Weights of a small GPT-style language model, trained from scratch on English Wikipedia.
Size: 8 layers, width 256, 2 heads of 128, MLP 2048 GELU, 11.1M parameters.
Training: a variant of Adam for these matrices, 490M tokens, 7474 steps.
Each number is 200 + 20 x the weight over the matrix's rms, rounded and kept within 0 to 999. Layers, rows and columns count from 0.

# layer 2 MLP down, 256x2048, rms 0.0308, rows 0-213, columns 384-415
202,170,201,198,212,199,191,216,210,197,222,173,206,212,200,229,195,171,206,184,185,234,205,182,192,215,199,188,202,215,144,190
177,206,209,213,224,207,204,203,199,192,189,197,179,167,244,165,226,213,211,183,189,165,209,193,215,211,209,179,234,235,191,177
177,212,184,222,176,157,207,216,191,214,157,190,208,177,198,207,223,207,194,235,212,206,213,180,175,177,208,158,208,203,219,218
193,199,197,216,173,196,223,191,206,200,211,193,221,198,187,211,171,192,172,225,193,229,186,249,175,164,215,227,208,194,214,179
178,199,207,185,223,246,209,173,203,232,191,205,197,183,185,213,189,201,161,213,217,212,220,192,189,189,185,190,169,175,199,220
237,168,178,217,228,209,193,201,222,202,215,205,194,202,188,202,218,185,212,211,216,202,194,167,186,232,189,182,202,185,195,185
224,213,205,151,205,198,243,216,183,175,193,205,196,219,197,213,215,181,170,201,195,192,213,243,222,223,183,195,236,221,181,199
224,191,223,215,232,216,189,165,201,196,190,175,162,228,207,207,178,221,220,207,197,160,162,204,217,261,161,186,195,186,201,167
171,192,238,206,206,188,190,205,209,190,194,223,217,193,179,211,213,200,214,227,233,195,186,173,198,196,140,194,182,208,218,206
215,208,183,228,198,195,199,187,217,198,224,192,206,215,183,181,183,234,193,203,189,203,222,208,188,224,196,180,207,232,186,204
220,211,204,160,239,193,203,228,183,213,191,178,168,206,190,199,203,235,204,177,205,188,232,228,229,220,184,218,197,236,209,209
169,176,203,223,196,215,165,181,187,199,218,194,197,206,192,189,204,198,240,184,183,195,215,186,211,180,190,202,210,210,202,205
181,181,196,197,226,203,201,204,197,186,188,209,179,215,194,209,178,201,193,188,197,169,208,180,256,226,212,190,214,175,191,174
206,183,221,194,187,178,185,233,238,212,201,185,170,201,186,171,170,208,205,206,229,207,195,186,209,205,208,213,187,141,201,180
204,126,205,212,207,187,188,200,193,196,197,183,175,213,194,195,194,212,190,239,223,194,220,202,190,170,234,181,195,186,188,198
204,224,202,196,182,235,186,181,219,182,203,196,212,168,176,215,202,187,230,197,188,146,193,179,203,162,212,247,227,191,169,212
202,216,215,197,198,212,187,222,179,208,221,223,217,217,235,189,226,215,235,219,208,183,200,178,157,188,206,168,253,198,201,186
167,199,208,199,176,229,238,227,207,180,198,216,196,220,218,194,210,175,182,178,198,186,181,195,190,199,209,178,215,218,214,213
176,178,182,228,199,169,201,199,200,184,217,198,216,214,200,197,189,216,231,192,232,182,208,206,206,194,207,226,220,189,187,208
160,211,215,205,192,209,253,191,205,168,218,211,223,207,186,199,211,173,211,181,191,198,232,203,219,222,206,210,187,186,172,227
131,262,201,204,236,200,178,207,176,238,192,194,195,227,152,187,180,187,172,212,204,181,175,191,176,179,188,189,213,219,225,170
188,200,198,199,198,201,171,237,176,201,160,214,227,199,212,204,211,253,225,186,205,180,225,215,196,179,224,166,178,213,206,221
166,172,186,172,174,187,181,182,174,220,201,180,221,191,223,192,183,249,230,174,208,172,195,244,191,181,188,182,193,203,220,200
250,160,217,199,191,158,156,231,246,227,202,213,208,216,213,202,209,193,209,179,210,218,196,204,181,187,184,182,218,195,211,181
186,218,199,196,207,177,189,216,181,198,212,203,191,216,204,207,211,210,185,224,205,177,208,252,243,218,189,197,216,201,210,183
223,207,195,223,199,195,213,196,208,196,211,191,210,175,214,207,181,202,177,137,212,188,213,162,213,222,198,190,213,226,204,174
195,172,184,186,210,190,151,183,229,198,163,210,198,179,222,176,171,212,203,217,204,188,167,200,219,231,179,199,148,157,206,197
191,206,207,176,202,194,170,232,185,222,182,158,184,191,194,191,179,197,219,195,213,233,169,231,164,238,193,231,208,195,180,262
186,247,204,209,207,205,196,178,208,227,230,196,208,162,193,215,210,202,205,190,217,227,242,168,181,174,234,210,200,193,187,176
206,188,204,205,210,167,187,206,206,202,222,236,214,215,216,197,210,193,197,187,190,207,194,195,212,204,219,223,207,226,201,208
216,187,202,252,213,189,179,201,196,203,231,228,201,181,220,209,249,202,202,201,207,222,224,203,197,214,211,206,185,240,231,205
197,202,199,198,176,195,205,202,189,183,222,165,172,191,239,192,230,202,190,218,205,209,208,205,240,196,197,180,191,244,197,210
157,226,175,195,175,186,207,198,220,191,220,181,207,161,213,234,194,187,180,213,191,210,251,211,209,167,182,197,206,205,195,175
208,181,169,198,240,201,213,207,192,230,176,185,211,210,196,205,213,168,206,194,226,191,203,196,211,212,213,197,180,219,203,211
203,175,204,191,254,165,183,180,218,193,219,249,204,176,237,227,210,216,220,199,182,218,190,182,212,226,164,205,209,188,171,204
201,186,162,190,192,216,226,176,237,206,216,200,217,203,197,199,209,146,177,223,169,192,164,208,209,197,204,203,165,211,171,179
210,216,228,176,189,221,195,196,229,222,205,230,151,225,190,199,187,184,223,253,211,167,240,234,204,175,244,199,230,215,149,175
210,190,215,190,195,205,222,189,197,187,190,191,202,203,185,209,196,220,187,205,219,228,200,175,206,174,190,211,199,192,222,184
200,222,216,210,145,223,169,222,165,216,179,199,217,221,218,202,203,185,192,216,175,185,225,192,181,159,188,237,221,217,188,180
245,205,204,211,174,277,161,213,188,205,188,214,222,215,224,191,220,190,222,217,205,191,208,197,204,176,206,219,198,213,198,218
218,203,195,206,189,259,205,203,171,189,200,199,221,219,212,173,180,228,204,223,183,171,223,203,198,194,219,200,180,211,183,156
214,204,161,179,168,187,207,198,171,186,197,170,192,202,213,215,210,224,182,206,237,231,214,166,181,185,198,188,161,229,219,228
216,204,198,195,212,177,245,191,195,182,199,190,205,169,207,145,205,162,177,174,205,221,203,201,180,176,193,160,224,221,179,159
208,194,184,217,197,220,184,208,195,213,242,201,211,180,182,185,218,189,179,220,222,181,156,184,177,172,223,223,216,188,216,162
207,215,192,184,211,241,205,183,235,186,178,210,195,146,197,178,200,192,196,171,176,225,253,215,216,221,189,208,203,201,197,220
210,138,202,161,208,196,216,207,183,205,179,199,212,200,165,233,216,220,202,238,224,192,192,192,213,180,181,220,217,193,206,214
218,184,174,207,204,159,198,192,245,197,226,238,180,181,252,199,194,183,215,215,196,211,219,226,248,185,230,188,237,237,206,226
184,199,218,218,226,181,234,190,168,199,201,165,200,205,168,206,188,175,216,212,217,203,192,194,251,184,198,232,146,202,201,204
236,204,186,183,188,186,182,207,186,199,210,164,176,203,201,186,225,194,210,188,207,210,223,209,193,177,207,191,172,218,207,187
186,154,224,193,200,167,192,202,217,220,180,212,227,184,166,233,212,200,185,203,220,189,199,218,172,200,221,173,198,175,184,220
234,231,174,225,192,186,235,161,186,176,189,194,208,210,211,214,158,192,216,210,174,165,202,171,193,196,241,198,201,217,200,179
212,224,150,210,200,204,199,191,216,189,205,204,197,172,179,192,194,218,199,211,186,205,171,195,218,206,173,197,221,178,187,250
199,212,197,190,180,183,187,199,207,206,220,187,189,158,178,182,175,181,178,186,236,183,258,235,209,174,200,205,203,177,214,227
158,231,175,205,190,176,198,177,240,187,171,185,230,170,203,196,168,194,195,158,210,246,159,223,214,214,227,197,185,182,201,229
192,200,217,222,197,171,194,174,208,225,180,219,206,199,163,210,209,171,215,175,177,188,204,188,184,188,164,197,199,192,169,219
216,198,191,214,176,188,205,225,193,184,188,221,193,200,224,224,163,225,187,215,204,185,187,190,190,218,213,188,172,167,197,204
216,184,207,197,225,155,167,211,204,187,216,207,197,205,211,251,187,190,141,177,211,264,186,173,206,217,229,180,175,240,207,195
187,211,197,226,210,185,206,198,228,203,213,213,190,196,200,204,210,189,193,204,188,193,193,203,201,186,213,211,165,184,187,205
200,227,188,190,246,195,204,192,158,200,226,200,200,205,205,192,222,200,154,248,205,261,184,216,213,208,205,196,222,176,220,183
187,195,207,216,228,230,187,171,199,199,163,203,217,206,212,179,203,180,221,219,229,199,193,208,217,152,210,207,208,151,192,179
187,196,175,182,201,186,218,205,207,182,211,191,221,193,215,216,206,216,243,192,175,180,193,213,185,195,181,194,205,179,195,211
221,187,196,196,217,195,168,218,172,230,210,237,224,224,214,182,237,203,190,213,178,209,202,186,156,205,224,194,197,226,244,187
193,248,214,215,183,203,177,176,201,190,188,239,201,200,207,229,202,196,185,183,211,166,184,168,190,188,229,186,201,203,212,215
233,179,206,170,206,171,195,181,198,205,170,198,194,217,211,197,227,194,189,174,205,177,176,183,214,201,189,187,235,214,167,213
215,217,187,214,205,211,212,200,226,197,214,213,211,206,206,214,223,224,210,210,222,231,159,229,189,241,202,154,186,195,205,193
211,210,212,210,184,169,182,220,204,189,216,180,216,186,206,190,196,220,190,218,190,197,224,211,194,188,198,183,212,207,202,221
224,227,205,215,196,238,248,218,200,190,244,206,210,200,174,205,191,203,190,188,185,193,148,207,200,175,188,225,190,175,224,217
182,215,151,196,190,187,213,177,196,210,179,190,250,190,206,213,194,197,201,185,202,207,216,196,198,209,197,227,194,196,183,205
225,224,205,201,205,198,215,195,198,219,156,199,214,196,175,183,178,199,184,218,215,186,190,195,196,206,185,210,171,197,192,249
236,197,224,194,223,185,219,199,198,250,218,182,212,200,190,203,222,170,198,202,188,196,208,172,190,170,208,229,204,178,146,228
220,179,183,233,179,182,221,208,185,185,201,231,173,195,192,200,182,168,205,162,214,209,212,182,218,212,209,185,204,197,171,199
193,203,192,203,213,222,187,220,184,202,218,215,194,229,172,224,199,215,181,237,197,200,200,199,193,198,178,210,201,223,190,197
212,202,156,205,219,181,210,188,178,224,200,188,216,182,224,163,168,173,181,167,174,172,194,188,224,210,194,195,214,223,206,187
199,193,202,199,177,218,225,189,178,200,228,204,211,214,187,206,215,237,195,218,243,188,240,169,204,193,154,188,196,212,217,192
218,208,219,209,224,211,176,217,180,163,198,209,188,228,220,178,235,203,208,218,185,215,202,188,223,185,174,214,206,206,202,183
214,214,153,185,196,181,187,226,215,208,215,207,205,181,198,245,218,191,188,183,220,219,211,216,219,219,184,193,197,225,192,217
170,196,192,199,210,229,189,206,223,204,207,207,177,175,162,216,191,192,193,195,187,193,193,219,224,171,197,148,224,204,204,243
222,205,229,232,209,176,205,157,213,236,189,195,198,213,182,198,182,204,200,202,182,187,215,200,205,192,182,214,204,201,225,194
179,182,205,248,198,213,230,218,192,159,192,190,200,187,204,187,226,201,225,187,221,192,210,228,160,192,181,166,210,187,217,207
193,199,209,200,240,204,229,218,235,190,261,171,215,203,214,186,190,191,201,193,208,171,169,226,225,230,208,209,202,187,197,200
215,170,185,214,199,213,172,210,217,181,200,190,224,198,174,200,212,157,236,173,171,220,184,245,218,202,226,210,175,239,224,223
208,185,213,182,226,202,196,226,190,180,188,178,188,201,213,177,203,220,211,199,202,180,163,237,208,188,198,220,221,234,182,184
208,195,211,242,206,203,212,187,201,180,225,175,214,210,215,177,230,216,180,206,169,188,230,218,216,167,203,172,185,205,204,188
185,181,190,213,195,212,203,166,176,213,235,191,170,197,191,194,188,222,222,201,186,196,180,230,182,205,191,224,185,209,184,154
162,177,201,169,181,209,183,207,190,193,209,201,229,231,199,204,201,201,164,193,205,193,228,200,201,184,174,207,207,218,214,168
207,239,202,177,220,192,168,187,220,197,193,181,205,199,195,206,206,196,198,182,190,203,194,201,198,200,187,201,223,202,190,205
190,226,226,160,225,215,190,188,151,215,217,203,194,217,215,224,190,208,190,174,186,200,199,218,187,204,179,202,206,219,184,198
182,215,204,205,190,214,212,175,209,173,241,219,180,195,228,216,189,181,192,187,194,194,183,199,207,208,224,196,208,182,175,190
181,220,222,185,186,221,220,188,186,175,177,205,189,163,206,192,210,207,202,226,221,189,211,211,210,234,195,189,171,211,206,158
220,214,235,189,176,222,203,212,200,176,189,217,216,213,201,206,202,206,238,150,179,219,223,199,222,221,224,226,213,221,232,205
238,181,196,200,209,199,212,195,224,182,194,192,260,195,195,188,220,183,199,213,230,190,229,195,188,197,183,196,193,211,208,182
209,212,202,196,162,169,171,198,199,172,190,206,178,217,186,243,223,175,204,221,202,176,176,219,199,193,225,222,217,228,180,205
240,177,224,200,185,193,201,187,195,179,197,244,206,246,203,217,204,181,195,191,199,213,146,210,226,197,240,218,213,204,223,183
183,199,208,188,217,230,180,213,219,221,228,212,201,190,221,201,210,184,197,199,215,208,191,236,187,200,188,203,174,191,213,190
188,230,221,215,193,180,171,185,229,207,235,182,189,229,187,226,199,159,204,178,184,227,230,189,201,177,221,170,201,211,160,216
213,188,214,219,183,231,201,235,184,225,195,178,206,199,198,181,213,206,173,205,253,202,208,225,188,202,211,178,189,210,249,185
183,209,228,225,221,201,221,238,205,190,243,228,185,161,189,202,227,186,175,200,201,215,260,209,185,153,172,192,239,213,206,194
159,181,193,210,207,148,234,216,215,187,194,211,156,221,214,241,208,213,214,198,190,197,204,193,222,164,204,182,187,233,184,222
208,204,203,208,196,188,181,213,203,145,186,202,221,243,215,183,202,161,209,211,187,193,218,210,200,179,213,226,207,213,199,211
193,198,204,174,230,211,256,181,194,182,191,202,222,199,214,207,184,189,249,174,166,156,162,186,195,171,209,178,199,177,185,205
192,226,169,200,207,209,227,186,215,178,184,192,217,186,180,218,186,244,227,199,219,195,196,195,204,220,220,204,210,209,225,208
209,185,213,193,237,193,169,197,193,207,217,178,200,240,219,212,217,214,165,203,210,230,170,166,204,159,198,185,203,222,221,164
154,199,192,206,201,227,206,221,173,175,184,193,194,169,203,186,198,210,184,172,225,209,201,222,206,206,204,214,204,187,195,242
232,167,225,189,191,198,173,208,197,170,212,214,203,228,180,209,220,210,203,189,207,208,206,186,202,242,181,213,212,172,233,212
199,196,149,212,191,181,202,222,178,193,197,211,186,177,177,184,237,208,220,201,234,178,185,185,216,193,221,194,195,202,191,239
190,216,197,194,206,185,192,225,210,210,202,153,181,214,242,203,202,219,199,198,181,189,191,186,188,187,242,203,199,214,188,190
194,239,166,165,180,211,220,211,188,177,193,183,170,169,166,209,212,215,207,216,203,187,164,213,198,208,193,172,206,207,188,242
225,193,172,226,204,200,193,210,185,205,156,203,201,169,213,158,220,195,192,201,218,187,184,209,164,181,195,227,226,195,173,240
174,178,178,180,183,186,197,247,204,198,229,211,174,181,179,204,198,233,197,204,207,215,197,183,181,203,204,197,199,173,215,187
158,183,193,208,184,182,248,201,195,218,179,199,165,231,207,210,172,225,222,201,181,189,188,245,189,159,195,193,229,197,235,161
189,158,197,202,189,181,215,175,196,200,202,211,209,206,177,202,175,188,208,203,230,193,223,180,206,188,202,183,213,204,176,191
214,213,184,175,239,193,181,215,188,210,233,188,211,228,207,215,174,232,200,227,178,221,184,219,194,208,203,214,195,212,175,203
195,180,169,216,168,189,209,215,187,194,214,193,197,225,233,187,201,187,190,163,250,204,222,254,196,191,177,205,198,200,196,190
209,215,185,203,197,194,176,216,263,195,182,234,193,205,201,205,212,189,199,217,199,216,172,197,178,218,191,177,184,192,163,216
202,200,185,164,207,238,183,251,222,178,229,205,191,225,186,208,193,172,224,215,179,185,205,232,202,203,195,172,171,178,222,197
192,180,216,199,177,191,185,171,174,221,199,215,197,195,203,201,199,209,251,223,217,187,217,173,216,218,190,253,201,187,204,178
164,180,217,195,193,212,226,185,204,211,211,213,216,243,256,214,198,202,154,202,226,187,192,199,185,156,206,210,224,192,215,195
197,202,183,184,229,159,197,164,191,202,227,207,177,220,210,184,211,217,163,183,165,200,237,186,177,195,184,210,208,148,207,202
211,206,197,199,179,224,175,220,194,192,210,178,190,193,221,199,190,213,177,207,176,229,201,213,197,204,185,227,207,207,217,171
199,176,204,239,200,188,219,202,235,246,220,189,239,222,228,238,210,173,249,204,178,196,202,197,204,191,171,201,183,213,176,204
190,221,203,184,214,213,179,200,210,232,190,200,193,194,194,193,189,202,238,203,196,183,172,186,237,215,169,194,182,186,190,205
237,226,213,181,182,193,211,224,196,227,216,209,189,195,227,210,207,225,206,170,233,197,205,186,176,158,236,204,188,212,180,171
200,190,185,223,197,188,203,197,193,215,180,202,212,185,178,158,191,206,221,218,149,184,204,188,187,220,203,217,196,170,193,183
216,181,183,189,221,202,225,191,217,181,216,252,187,194,187,176,198,201,197,220,199,212,201,198,202,199,218,187,208,189,222,174
200,213,217,210,220,179,209,168,189,196,186,206,156,187,194,214,206,191,208,206,221,215,191,206,211,215,182,209,201,195,194,227
228,191,175,243,170,203,214,202,186,191,198,187,183,216,209,181,201,205,197,218,196,199,209,180,223,212,171,195,188,201,202,149
149,179,207,183,210,174,244,185,149,189,229,257,206,198,209,191,181,213,218,179,185,217,166,237,203,204,222,193,180,209,202,196
191,225,201,206,185,156,184,219,213,202,203,173,224,206,180,228,218,198,188,208,190,179,210,165,195,243,161,187,208,201,208,222
188,178,191,188,207,177,172,209,213,184,197,160,217,186,197,192,219,218,227,185,216,169,226,216,195,201,187,232,162,206,202,182
189,172,216,196,214,211,196,176,153,186,217,220,211,166,214,216,232,221,215,173,182,249,209,210,216,208,190,199,209,184,198,199
215,177,214,202,188,249,185,170,225,213,198,221,255,171,204,202,193,175,215,198,180,231,195,204,186,264,189,149,191,211,208,189
203,200,167,175,219,189,178,221,167,206,199,225,173,208,204,201,204,175,200,240,205,194,221,188,137,193,205,208,183,215,219,193
192,216,212,240,210,177,206,199,198,206,202,225,187,241,213,215,196,219,228,203,198,200,190,202,192,233,201,175,209,212,203,245
225,187,167,167,220,172,209,210,195,206,242,215,174,197,209,220,213,185,197,204,221,207,242,227,201,202,176,181,235,174,187,181
195,169,197,234,196,200,198,187,196,179,199,211,209,186,197,213,204,187,226,194,200,200,204,222,183,235,208,194,176,195,199,196
195,187,199,196,163,191,181,192,205,211,217,197,225,175,202,229,210,198,211,220,192,181,180,185,193,228,244,207,179,201,225,201
213,173,201,229,223,215,147,175,218,180,200,190,195,162,186,197,229,205,205,177,177,189,178,232,256,185,208,223,175,191,204,191
198,178,195,238,185,207,188,208,175,234,194,186,189,195,181,221,223,205,228,198,190,189,138,218,196,196,220,215,173,169,203,216
189,223,176,188,221,194,216,236,180,208,171,200,151,180,206,197,190,207,170,203,199,204,228,222,206,209,199,209,171,174,208,215
198,178,228,202,171,246,186,195,181,224,203,201,205,202,195,175,237,203,188,130,214,204,211,200,173,215,204,204,216,192,227,183
253,253,223,207,216,197,202,216,230,203,189,219,220,213,184,211,191,192,221,208,199,215,201,225,222,215,227,231,185,207,186,234
210,189,194,187,173,191,193,201,184,182,212,219,197,222,183,218,176,177,188,217,219,200,188,172,185,203,182,203,220,177,211,197
166,227,196,197,206,238,206,200,174,210,189,182,195,218,226,205,193,213,179,210,216,191,222,207,205,160,228,186,198,191,178,182
211,230,202,200,225,202,168,221,176,204,218,226,181,211,202,200,196,201,181,205,201,189,210,226,199,207,257,225,201,181,195,231
200,192,190,221,219,193,206,186,194,173,162,181,190,215,204,201,190,236,210,204,162,226,140,175,195,216,172,189,193,185,188,239
186,193,160,225,187,185,173,200,222,217,196,177,191,198,211,191,203,196,207,208,189,187,222,206,218,227,182,204,218,182,183,198
175,175,186,208,216,203,222,183,220,207,197,209,192,204,213,181,196,182,177,229,226,205,227,225,180,192,159,219,223,217,178,214
184,196,219,198,207,220,219,220,190,196,217,185,194,227,207,208,210,220,244,220,192,198,165,210,191,240,172,211,182,202,184,203
204,211,180,250,194,171,228,208,177,214,182,229,217,201,197,164,179,196,181,208,202,206,174,163,175,212,187,192,199,188,204,200
179,195,201,201,205,201,235,170,192,179,200,176,221,165,197,189,225,189,225,222,181,219,172,170,213,232,171,205,191,171,202,184
208,201,196,234,171,165,200,190,185,203,193,210,220,234,212,239,243,209,177,205,204,189,224,217,219,208,189,202,197,187,212,199
191,223,200,205,218,197,172,213,244,220,217,177,168,193,195,211,197,181,188,212,206,197,236,175,215,247,166,175,181,190,179,174
200,178,189,216,182,184,193,213,238,161,229,199,243,162,167,196,207,189,160,204,180,220,198,187,205,200,215,204,205,223,200,200
165,185,192,193,182,206,206,192,202,187,211,193,191,202,205,201,228,236,181,187,208,249,224,241,213,208,231,211,221,199,204,220
246,223,217,227,215,219,179,219,190,196,193,233,191,185,184,208,187,193,199,213,216,179,168,220,216,194,220,190,169,149,194,183
226,164,157,235,201,208,201,186,226,204,181,175,213,217,181,209,207,148,212,224,202,228,216,217,214,173,202,197,200,203,205,208
178,219,150,206,196,192,221,190,226,211,217,216,195,175,167,209,223,207,180,190,166,223,186,205,220,196,193,189,164,198,184,177
210,188,215,179,209,188,182,206,199,180,226,204,207,185,219,177,173,205,205,191,180,191,180,229,222,249,217,181,201,174,215,196
207,185,200,211,219,217,206,201,236,204,204,206,191,157,208,213,195,208,210,181,207,221,175,189,188,215,197,182,210,221,196,194
192,218,219,224,207,225,218,186,201,233,241,213,206,198,197,218,194,182,164,172,184,187,222,210,213,193,224,193,214,188,175,186
226,201,168,190,182,202,179,205,165,219,196,231,160,208,214,213,197,216,221,217,186,221,240,203,184,177,201,223,250,169,218,236
168,241,202,183,202,153,177,211,162,196,168,184,191,167,186,162,170,226,180,179,220,202,233,196,174,157,204,207,188,225,198,184
214,196,166,243,223,229,207,183,191,198,171,144,221,213,201,216,226,208,211,171,195,189,141,181,200,246,189,225,192,167,201,201
205,193,220,203,208,176,196,172,196,213,229,189,181,201,160,218,198,202,223,185,195,205,191,207,194,226,162,208,199,198,200,198
163,241,224,177,160,188,232,201,205,210,176,218,199,200,208,214,214,191,206,191,214,219,175,191,183,213,231,198,216,256,191,224
249,191,252,194,175,216,213,195,218,200,226,197,199,201,213,193,230,198,236,208,216,221,212,181,200,196,240,176,209,202,205,171
210,200,217,200,193,234,182,188,220,187,208,231,172,191,192,163,197,189,196,218,200,180,205,201,204,215,195,203,178,181,188,228
169,182,237,221,168,210,226,184,177,226,222,182,162,216,189,215,243,223,208,257,196,210,220,155,231,182,169,230,187,203,221,219
231,226,222,168,209,185,217,239,168,230,195,222,187,169,195,213,187,197,234,180,198,218,208,181,177,133,170,226,185,206,196,195
194,181,220,230,228,207,202,188,199,180,181,187,223,221,201,190,215,208,200,198,176,177,191,231,203,218,203,211,245,215,208,188
164,158,205,177,214,205,191,236,190,202,176,188,190,183,174,214,181,196,207,217,194,197,162,195,231,200,179,206,193,197,188,214
183,190,212,190,241,206,216,200,186,189,213,199,133,223,194,191,158,179,234,232,229,185,205,211,211,188,191,203,205,180,207,209
193,183,187,204,186,195,209,250,220,209,221,205,218,213,189,198,188,205,185,183,216,216,225,218,205,207,176,217,179,215,187,216
192,211,172,203,196,171,212,180,180,205,180,203,219,226,218,221,195,180,218,215,187,222,229,214,199,207,185,238,213,205,205,189
224,205,159,192,203,167,211,168,189,235,210,181,200,189,225,207,197,210,227,181,202,192,153,142,190,200,212,214,180,173,162,239
171,226,231,176,223,217,194,201,202,213,200,190,176,208,257,188,215,173,210,195,188,180,179,225,188,198,220,189,212,195,192,209
203,212,184,165,219,201,172,215,186,201,237,184,196,201,194,190,213,227,175,173,149,160,161,195,221,222,191,207,211,164,188,194
222,204,215,180,188,212,200,201,240,200,199,191,186,194,213,207,226,196,206,210,205,174,179,203,227,241,217,238,202,198,199,233
213,192,179,203,193,179,193,189,186,200,218,218,189,184,213,242,192,199,213,194,210,205,178,188,196,171,182,188,200,211,214,183
225,188,215,215,171,208,214,178,239,199,227,206,183,191,207,188,217,205,193,186,181,195,221,173,204,196,185,197,178,198,193,214
190,202,203,149,215,188,197,204,153,205,161,213,196,203,232,183,185,199,264,214,224,190,217,205,201,199,229,176,212,229,209,184
210,214,193,187,174,206,201,185,176,221,194,209,169,187,163,211,194,197,184,199,175,199,156,211,214,223,216,222,231,210,204,193
211,195,187,198,172,187,199,210,216,235,176,203,218,204,214,192,171,191,199,202,226,168,219,223,180,201,232,209,201,217,193,201
158,217,174,183,236,169,191,213,206,179,176,216,209,165,200,192,191,177,166,196,217,206,192,179,243,222,200,186,189,237,200,208
184,203,211,207,212,235,172,214,218,205,217,188,190,184,190,186,219,184,191,195,190,190,223,211,203,190,200,153,192,222,193,191
203,191,216,243,183,201,208,214,220,187,178,219,202,215,164,169,222,222,235,209,193,181,198,166,197,202,226,205,191,198,215,216
220,221,204,228,245,202,185,207,221,215,205,198,212,223,206,192,225,157,212,205,195,191,199,207,195,185,213,181,196,203,226,215
180,173,211,176,183,192,184,200,206,207,206,220,205,145,199,190,190,248,203,222,209,192,163,226,198,207,217,184,172,233,186,181
214,221,242,194,223,173,179,231,195,197,201,210,207,197,204,192,195,199,169,192,198,212,155,170,168,217,246,151,197,207,207,220
225,209,174,204,184,171,223,184,202,199,201,225,188,233,195,210,181,176,161,244,181,182,186,235,211,190,185,170,206,217,210,184
200,193,193,187,213,193,224,205,231,209,240,188,210,212,172,220,183,194,184,214,222,224,211,181,220,186,184,204,196,191,203,209
206,247,230,161,198,238,195,207,213,189,218,180,210,216,188,212,186,237,208,236,200,191,195,250,187,231,193,199,243,205,173,194
161,234,176,244,226,191,218,201,156,187,205,177,198,186,181,179,205,231,189,175,189,231,168,189,182,238,187,171,174,193,187,218
191,183,217,217,227,213,198,215,211,178,164,206,199,178,180,215,200,189,199,200,171,180,200,189,204,208,191,209,170,203,169,201
189,222,219,196,179,211,206,195,200,221,190,217,210,193,193,212,169,213,189,191,211,181,230,224,183,231,211,185,188,200,198,247
178,207,166,214,236,214,234,178,175,178,199,179,203,189,225,211,207,185,213,188,195,204,157,227,212,196,199,209,168,193,226,193
204,220,225,209,217,206,194,216,195,198,205,189,214,210,181,150,217,204,184,173,190,212,214,190,226,182,173,199,187,196,222,189
202,210,221,222,165,170,228,213,202,213,174,186,191,217,228,204,202,193,212,204,195,170,187,176,209,162,186,228,210,214,274,207
202,204,197,182,186,206,216,164,207,201,166,174,188,206,196,211,213,220,214,220,181,166,184,194,191,180,203,232,196,212,232,194
209,157,188,193,187,171,170,219,195,209,190,187,225,194,228,197,207,192,237,200,227,199,208,157,198,144,194,183,219,208,169,186
164,177,207,222,210,173,211,193,215,179,205,216,159,197,232,208,182,231,226,222,196,176,209,182,166,217,187,189,178,200,185,188
204,218,219,165,225,193,212,188,208,205,183,189,172,232,202,255,204,156,178,208,193,216,211,179,187,179,232,180,186,192,229,231
180,201,207,173,189,219,181,178,163,218,172,162,181,198,181,182,203,183,204,200,230,221,231,217,206,191,174,196,175,209,198,182
171,230,214,187,184,188,187,212,211,156,171,189,231,196,186,179,190,227,186,191,216,201,205,169,224,178,205,205,214,192,201,206
195,177,205,253,197,231,169,225,189,154,185,248,203,160,174,209,222,248,182,197,195,207,187,204,195,192,220,186,222,214,239,191
201,178,175,217,195,206,223,166,194,246,211,171,235,202,184,199,181,215,193,173,171,235,239,172,217,225,202,177,232,187,209,244
204,186,226,188,197,209,207,208,226,201,203,216,212,217,202,192,199,201,181,172,182,225,176,215,191,224,187,203,190,199,184,208
192,230,220,193,207,216,164,182,156,228,216,201,228,205,204,197,207,181,211,191,172,213,197,188,177,196,222,194,203,218,216,174
249,186,203,174,192,215,165,182,213,208,193,177,228,196,176,225,201,197,200,177,219,189,172,253,185,257,214,203,206,201,221,200
206,192,210,189,178,194,214,180,229,213,187,221,200,210,164,228,200,201,167,198,195,204,191,199,172,208,180,204,213,204,222,190
216,191,204,216,201,172,202,189,168,193,199,177,202,242,190,213,204,206,207,201,199,176,202,191,183,210,194,222,214,214,190,222
218,229,166,189,199,215,164,202,189,199,195,184,199,195,195,199,184,170,203,217,207,211,225,209,185,209,207,189,223,195,210,186
175,196,185,185,200,190,195,199,189,167,211,175,215,195,163,208,189,194,221,215,173,223,206,213,188,177,223,188,211,163,194,188
220,162,207,217,182,228,239,196,239,211,195,191,200,221,201,200,221,187,228,166,187,198,209,176,199,218,179,173,188,184,229,164